Each number is 500 + 25 x the weight over its row's rms, rounded and kept within 0 to 999. Layers, rows and columns count from 0. Numbers have three digits each. The size before them is the row's rms in percent of the matrix's.

# layer 8 MLP gate, 320x128, rms 0.0846, rows 10-43, columns 64-127
097:488488509468491495529560513515501568486479488544498475557457471486473490496509554507537524500494479499482480483516492472517483512503535488485480504487491468487534530510528544514508517493473488
104:477461444542513500509516474516497540501465501513496486487487490478488514488493466538538519504493507494472474494535486435498530492492524507496489526481531519501519534500473517470524502482523477
086:516518476552497499480525544526470475539453465541516506492488470465504504531496511469544521476469506443522483496505510450500495479538496499534478505461506526492494465537517502478532475464506511
102:502463507512542485516519507451568469513510492518489459532473494503478470494498469491476538472476500484510512507424565515458494516466456532503500449494506531481488504507501485516477521518550500
094:481511538475514506515501498502521503486473481458488481501470474495524494486531520488494490504489550478520506561454485509454507475487482481452492496501564528538511494523522499486514492525517489
096:514526541485513437433508533514544534532474457493504500485460466501491432497490481507515479538494531498488494499505495461516516521479518513442523510511495458519505510506496489511523537481533486
097:482495520497524531449481494528525497480489478495536526529515463493468497483503497500504502530537523524488484523469522498440525480491508493521513509491506541471521569504427555494497487496503500
096:515496513478501491483498474520528535505496478517499508487462509494509493512487515528543529457511514495456503529455511462549471494522549488487517459465496472533479514505524451503497507485488518
106:470536493563514535469500518499471553496508478509447501522521490493513486480510486523481483523495491490441494508501496476519487494498524525473514537485514489506518471524483497511499508479507439
100:483470527469494504470523497462459532498500490482479521473465483501452499514513490530524515469501500486507505515519474495458527498497517506496509512489568498489503557530490493496490503492485534
102:516490454546525503499511471492523542471463454529533503505479447498463517495515482515516469509514482498450494523486488484536492449481480487507480512536505573533479532518511488488507506500467496
096:468536517486511510513478491540492524542503518533507554530502493528497512502481493483496505500509502437500518523486487464512488511511491503463480522477515499482489507476444513525530493467524521
102:549508501516492480470458544508506510519485435490529470526469507498488499465521463543514527484499490524500452506475483483483473518473520521475511503522498546533497535515495519513454506457458491
099:499531516465520471509478470534507503464513503486495472516498493525537537461517471550495485528521459489506471502539474503513503542520469504473524524499470437477521542502495471502552539505474477
106:522513476504441500516484507500434548485459505532507529494476455519451459476512529479530557478485536519482506506525492501455508521505523527499523519530572483498503492509492468514488510504510527
096:505501526496506569483531491513452519538473496495449520507514478519521504510484491476490509500507488488481526525504499474487457496481560515507495551514459500498475533460533471532494511529477504
093:469472517459476520513521484461525525531511488484492502471500511480504489529468476521544505491493485476466505505490498509521468452531534539523453503458544491506459523502524507479507516477526534
100:507506535540511500481498481472483509478535505533521512503510498477462476500500486495542540493462479510481486525525526445529492474462490477490523491490488475491484479505448471547529500516515511
095:492521539525507479488474489528507503451554499472530526494497493499459505529493488518495494537510540455507497535501542504512466470526524489472501499528509531487491521506458457481506483531494490
097:485569497457499523528527505498479512512488495491510532491513498460506518519476488474503515493504490496463467498499544509516506477498533537478530487472524504502463525474516500457490494494520502
100:487490547511524499541543514513549468551452452490461417536508509465500499538521484499527482478556502484508503496456487494493486496506515501475457510457513546453503543527500506491526501471496524
093:508493501479495481458530469499532491509467484466492470488456487464481527485515486502494501485559546484440498498470542494548488481489514479506528506501499538510498506495493504507505487471524495
095:497499478498496518546486506488521493492518497462489562466516476479478535489507506528488516482441513467423503510500532477524475499514513512514540527500519485483478490518507506486515463500509506
100:507506487534534485504517469549535470487484453522499509486523476511515437450540441537495541508510466477476501493485554509474494486478499545509513527481511515482496515482502547482510505449522510
090:487487512508483487487554432555496491485495504507475515489532507522510482516469493582501483496477493499468519496488494507486519515489503504477484484443506486496495540482519527505525542506483504
097:503537519494473530511513510510489509510538510479507469490517483467507510479479498475501531511486480486504466487498495494519487488496536517453514488503498510489526533581459535521539518473456469
100:486506494509490526450480480505492486461507517496530482470501496495458522471506492506516528477508527467519510526518526498527521511478532501515497550541487460572514510502515515493529529541486475
105:496555517545531519518452534445499482520434496526444497436509494487505515494491503482510559507500519475504518506493504462489472470552493504505517512529489529519531489475490473494487516520503530
106:527540514534494520471462496545477495509449505493499494464516481482505500491461503514561514497473473481476485482506511500476531538492511486484543515463533501510502540489463446503520537497489468
094:543507511467529522506518483505481487530488493545434532488497489543482476479530491520461509519486460506507495504479528470514476497454527479503490498464545507520494458464525499458500533495475562
099:515512525538515520492538486513516537481410518492491449478504494484486480514504459509488522501464510520510487500475524477486502454484521489483448490511486532485461506542525528445537545490477508
099:508512544469520497479513500520500478567492472496465511496474490535473444468503500529511492502486476488507466488462515496499468539491514495507492490483521523488504504503520491497461489483497540
101:472555504507527508503502476511533510497501520485492499520471514506450501495518479501454515456478549476504459523471513470524514504551519484509485501478498528535537487490539492517479514479435480
102:515504492464499533498489490509472539516497484515544454478526460493497492508487495523536521459469511536473523533497541434556508485471535481483490455527475560486488522515455487526522526502506525
# layer 8 MLP up, 320x128, rms 0.0866, rows 10-42, columns 64-127
095:485451500501488534537514459455503526503483492466496512475456487505512486486489508509516507514498551491546482466476473498464511477539491508509533506507467481519500529485479522495440463507544527
115:494499518511554486531509523475495492505446528484509489498513496482525515482481449505507529529490441513516526519507521481481453528498507507490480471518528455497489494500452519497500512502547502
083:549481491480419496474511484526497541497524475496495480557530553481533499464510517484487484495515522518499491540500479565518487503482480479475501456477507529454504521470502505517492497513472520
099:505550525477512510512475530523488518473506464486549482535493500486534505461505527471517493507518520459493486534504526459492462498495504531494484470524459484502498482528488524494516484480516458
094:515505473522489481493479485495485510535515516529528502520517494494468504520480494513503493496525461499447478466537534485539514531481496516547516516521440471457495507483452522510520509492463516
098:499550515478511473444515538500531553494458533486507520467474527486572447527445504507537486513517487496487446533504505485539534491492512531452469519509517450516508460512500494495543522489496491
095:456488505523523488510488493511535487541486440505479492494489526510451481520494513495525494504498471477482483487468486492559513475499494503488507493494535565496522490525550505471476464506473478
098:523480408549501504527531444507476495494500506518496540523541507521511487482473485491545506521531522548468505506477524490538478508519478474474516471489490508499493508477488479456498471505486510
107:505536552457500510479489485491476497503531530474525462503471516492459494497486483516506511507502502505538487508499536508520514522495460479516469498525534494460456476472473501520517493519481465
102:494506502468528486483502560484470459502476506490447491447507506520508497507487470517519510443492468504475514485487480486465526535508524505496524497481547497476475520510533466516484503519473528
097:481504535510491494515527508452490512515550479491450503499495512499549515502478494504507521487492489502507508478506502489488513544536552474477477482464498447506505493539497535485483526480502507
095:490505512488517456534458490505488537470487495481489470482506529522498478477496473524503453489538546513544495517512514566496473485504505521488525468494493504513422460487484463541533518516533513
103:525532502537474542506498490466476538461515491510503487478526529484471490473493523537490480518513502505469507502503504524480524544464525499507554460528565505521506520491457507530490536542491495
099:509500515483522461495475491546506531513459520533509505492517491512502484448512498433488476507572495504495501523491458525515494523478496481506525516517481500494502552500485429523527503536518518
107:500533506490479510549510517499503507470471487516503511509492488544463496465517493523530530507490488467467523479512550525455482477488487547489543512513515475476507490458513509543476508486507522
094:501492489484477451484500462489472487492501534506461478498509503462502514495496497541509515506556484485502461474515458476511532528503473509503539526491514477486517519469484501562518505450493524
092:502498497515504541509486502509544520511503500508481516494506450503511508477522480493516518517470538477456531496516458517484490471484492525513471544481503489517470500474552510459530499457492533
097:518463556473512509470462483484484448493536525514548474499511503491535468499486488471557494523540510526500467506514538507482477446479472479506515494495492489491490486491484459503497484522551540
095:505509521479497462525477538534516494474510469518495501514491512507514531509498487544474505504464531486527513476487492505482443465508505522496474483565509483504501443562465513475511497507504471
096:510543523490531528473524515501469489520501522482516516513452506539511485500505511513513465488494480461527456479511470510485488491470462476505504493534532517490531507481485499538464498474517502
099:512484475547503466510474502487501497491539477532512485484515535506528485472459502541501484497480473499549501520535494501529487490515498458505484492501524490495466497517465502475462543486503533
091:517529465484516502499506480475503501505535507485531476500500511462518544502499511490495473530520489507513485529506470539528517459461504487506554530498534505525449524509509474522468504457518515
098:510558549523492486469533522542463478500526522457492495502503558498499511484516485494478455524535497525554501481506472478469468506534474465492475490495504513518491522515463491516522504474490487
101:484515537526518473495500469467501486501532490526511535468456516509510463493490486531527523506448498489484487506488500452485438497510498549531483501461509485530460443469504541450484525487516543
084:517555488475503530499475506483493547494482475470464499516519479572477481469504483520479497500512494501475511501489493502512559456466490518470504532451514516506485498525515463494539504500519523
096:534507461491464545559518463515474463523506511529514494496484509522517491518475519476475472518454508461508510474547496508538509486471549487491514516521518489521548494559505511475500498521507518
094:519479524479512537536467539484476502504475472498467514504515496500539486484488502538536537503463465450504504499487490499497495555514493540484491518548546501541521472544481503446533513509450501
101:498481511503517511496466472555491509493523499539509490496501475517491491494511535534549495539467494485463496484529498542473527447532491473548473523496518550492490539516486467515503464550449495
108:500485484509503448492506484514529480483551492477505494505460523510493470468485537535496466523537503522521511529531473530489521525519472475498522486496528521502532497497472498457469507539484486
093:468512511498501523507491452504441499440495513478545481519479497504483507513490534491508426541514504488472513513514478497530479495511485515542507497487506507439548518515514561480550511491496517
094:495467505508496545492564485490541488497508471519494527511470472492469509506511521505500524547545501500494528487469495547478505539504514457496495483465541459532508533474516512525491494498483476
100:499501489517513484505500503490501477492541524461513531440521501480491523532494488485511522458533537516492499495448491518507524493510496463480475463442498470535513500473471472510486487504505494
099:502483472540530462485520550471545472496496472533531450525496484509477461467510507528491502527506468499523531509499504505450494491488453508531501475496489539513540526499492525502489494511470452
# layer 8 MLP down (transposed), 320x128, rms 0.0817, rows 10-42, columns 64-127
096:504490481498443443492486520538503498496491478511518503499486483490448479510511492542505486508464479497535488508504523471573524500503510541513515497516504535521505523513467487499555474516519552
110:529487483431501481495502536470498474540524512508531484523520501519517528487466500530516496558475510544469534459491515487522495529492488494491518493502486480507513512510500512525483495529510486
083:467480506518534513490499537492477486523472507477495468470489448509483473551507491497534558491470492478537495467495483521484491478520532514527501517501510496515493491507485471499456515491528518
101:487516535526495548488505493480506504509545521507528548479506472495472461506511537461529516495503495506480486516457495477518491499538493504454516559544532509457477517454511484526500514499523506
100:493479520446531535528510456466503540495471484471487509496454486499521513480513485471533513492516505516521495509479520410526534486477476501528506490500487468500477496513528508495500548541480518
090:513510487511508514505496522514508518477512466507510500489510477491460507479496488542549445495525504487505488510515508548510519498497485509509503493515479496508505511493502501520518505348522470
100:491525474480506557494542476471514489463518514525523572482484512487472458514494511481498510526524489518481548508524470429507499495489478532515520508489499465540455537541471499507489503479474468
093:467502483488529558525526504515505513512464488510475559531561526487535488522491438499476539476500517510497502481499502482517489512483430488472498507485483508484493509487481508461496520563507514
111:512491482492501500500550542514504477501545521474509559538472487471470480505557505524479499533498516511558545490476510464453468532465489490512509516538469495492508481515483476452467475494501524
098:477530536510494469473520509456527518435483482459503534495502473516514521516498470558481484527492490506556468535521506513503549497497499511515494541540470511489493492513466518537482537492478496
097:495521497503470486499472505495529494458507523486491531496489521534508498476495511504491501482475493492480509456492465517476504487563537466457527498458547490508486506512463420524527506494510504
096:530493477530465486493467509477506471496466509497535511498491508487497540438449462492485514519517485545489491507498500508480505547501542483501507498473472503533496535496497492499464546508490470
101:533457497482532463543511515519466497511486522516473533493532530486530503529507493477478499502520481492518544486486509496583502546495482474487512474501510482511482464434476485476524485519506500
100:509507525488491474480490536500525485502473484508476489527544538507554544536491472514484478500501483461487538470534479496521524466576517471523503522499504493469496467484480531480509484494498510
101:527501515509500488481528478514503556548466495510508560489478466493495487502472521475513459456519491533462471498531541546533551527464447492474489498481484525505500485482487542485497518478553511
098:509525525496473525503501485551486496506483487464525535492511525468518496526492492525479501516503495508477523547547529507466525474470514491563451479486452494518491509502478516493492513529492505
092:489486531531512498501490502487502496508513490467512496489498502499508506471471496533551457520508499510503512483495523552504512502508473464494493489521432502539520513504510514474522532436478483
096:523496488519520458456507499541507522490513473539500470546423455487510483473459499487497459480529507521524541494520543482501523545538493520498513499460488508495514460517510532477501482502477492
097:490505515511524513478518527462462435467532501503495505536466504497486520482482490480502474460508461540486466524506507499500530524523458512473509498486467506493512514475505482534482521497462483
096:503485516511488473556514496526475490467493520481573473450557513486500516487507519501528514477496476495506511516508495465504522535517499544482511503488528525488499491498508517452474478495492543
098:503502469510502531469525499527496479488503534510492526503482453510459471529475486464500481548502504507506496498482472480479534471489508565524502515518484490541502496547509504480487494488524490
092:510495531516457503465508464451499505490503536477507531493433508483469472487489511505491512535458506500461496527486523524512525489514524517511482505486531515498541491514509527506477446499523528
097:523534518524455548508533489467497481439513476501481498471498474526507483531506497470511506483515533460516490492500492459477495480493533478439531481504472462498492536492514505499487531484526492
099:516499455525523486534490488485512474425554531468466479489542530531521500461535524513500515492490496546479523489476524507485522494479516520516520508497498487506519466483467528508488456529543497
090:504502524477498479433506468515506499494556501503522523497481519528511503501475462521496460495513522534505515444525488434498505538474508495541486495482470475525499518499510510491499535464513447
097:507480469487512519502507554498479485472456537444469496496504473509462512475490482513420516494508475514488447501499505468526496532541531497524467518470497554527455513473546507516480512476495487
102:501542482441503493499528484505469462509469498500558517517524508519492490489493513522522532514528509554492502480506483563460503493464484514498517497473510511446485538491484544521488462505485536
100:485505497481524515464485447530497515500499532500496529491497499514480525462495544529546475465496476506485478499531512502462525467496537516518523451493499517494446515530506487488506494509517512
108:444473515528531549521479515472456491519525512516484474567495530500508481514547494516494510497526489538525468466483537484491517476537497545460495486499545524519507483516500499507479499487537504
093:495507511517481512515463522515491496502493525534489492488521534534453453498509503524570509506492480472476492507524499484528511467502530503495471488522511460461445519482538488493517475552482474
095:530488503518460547472535475487519496475506560497520504499505497509511510522549487481481497502453467510512535549508535482476472461542504508496487516497481482498508489529517482498479489485509486
104:488516524492509527491476516445509535499523463536509506495504516493560462506496496456522514535493527519493516500507518454493498500488501468491534498492504508500496529514504485523466522512469483
101:539464472518513504515497506492500451469477455515510494546479525532504483553511512470458488482503510516463452498519480533507482501501523492492527506524479483527512495502517477572524538476501526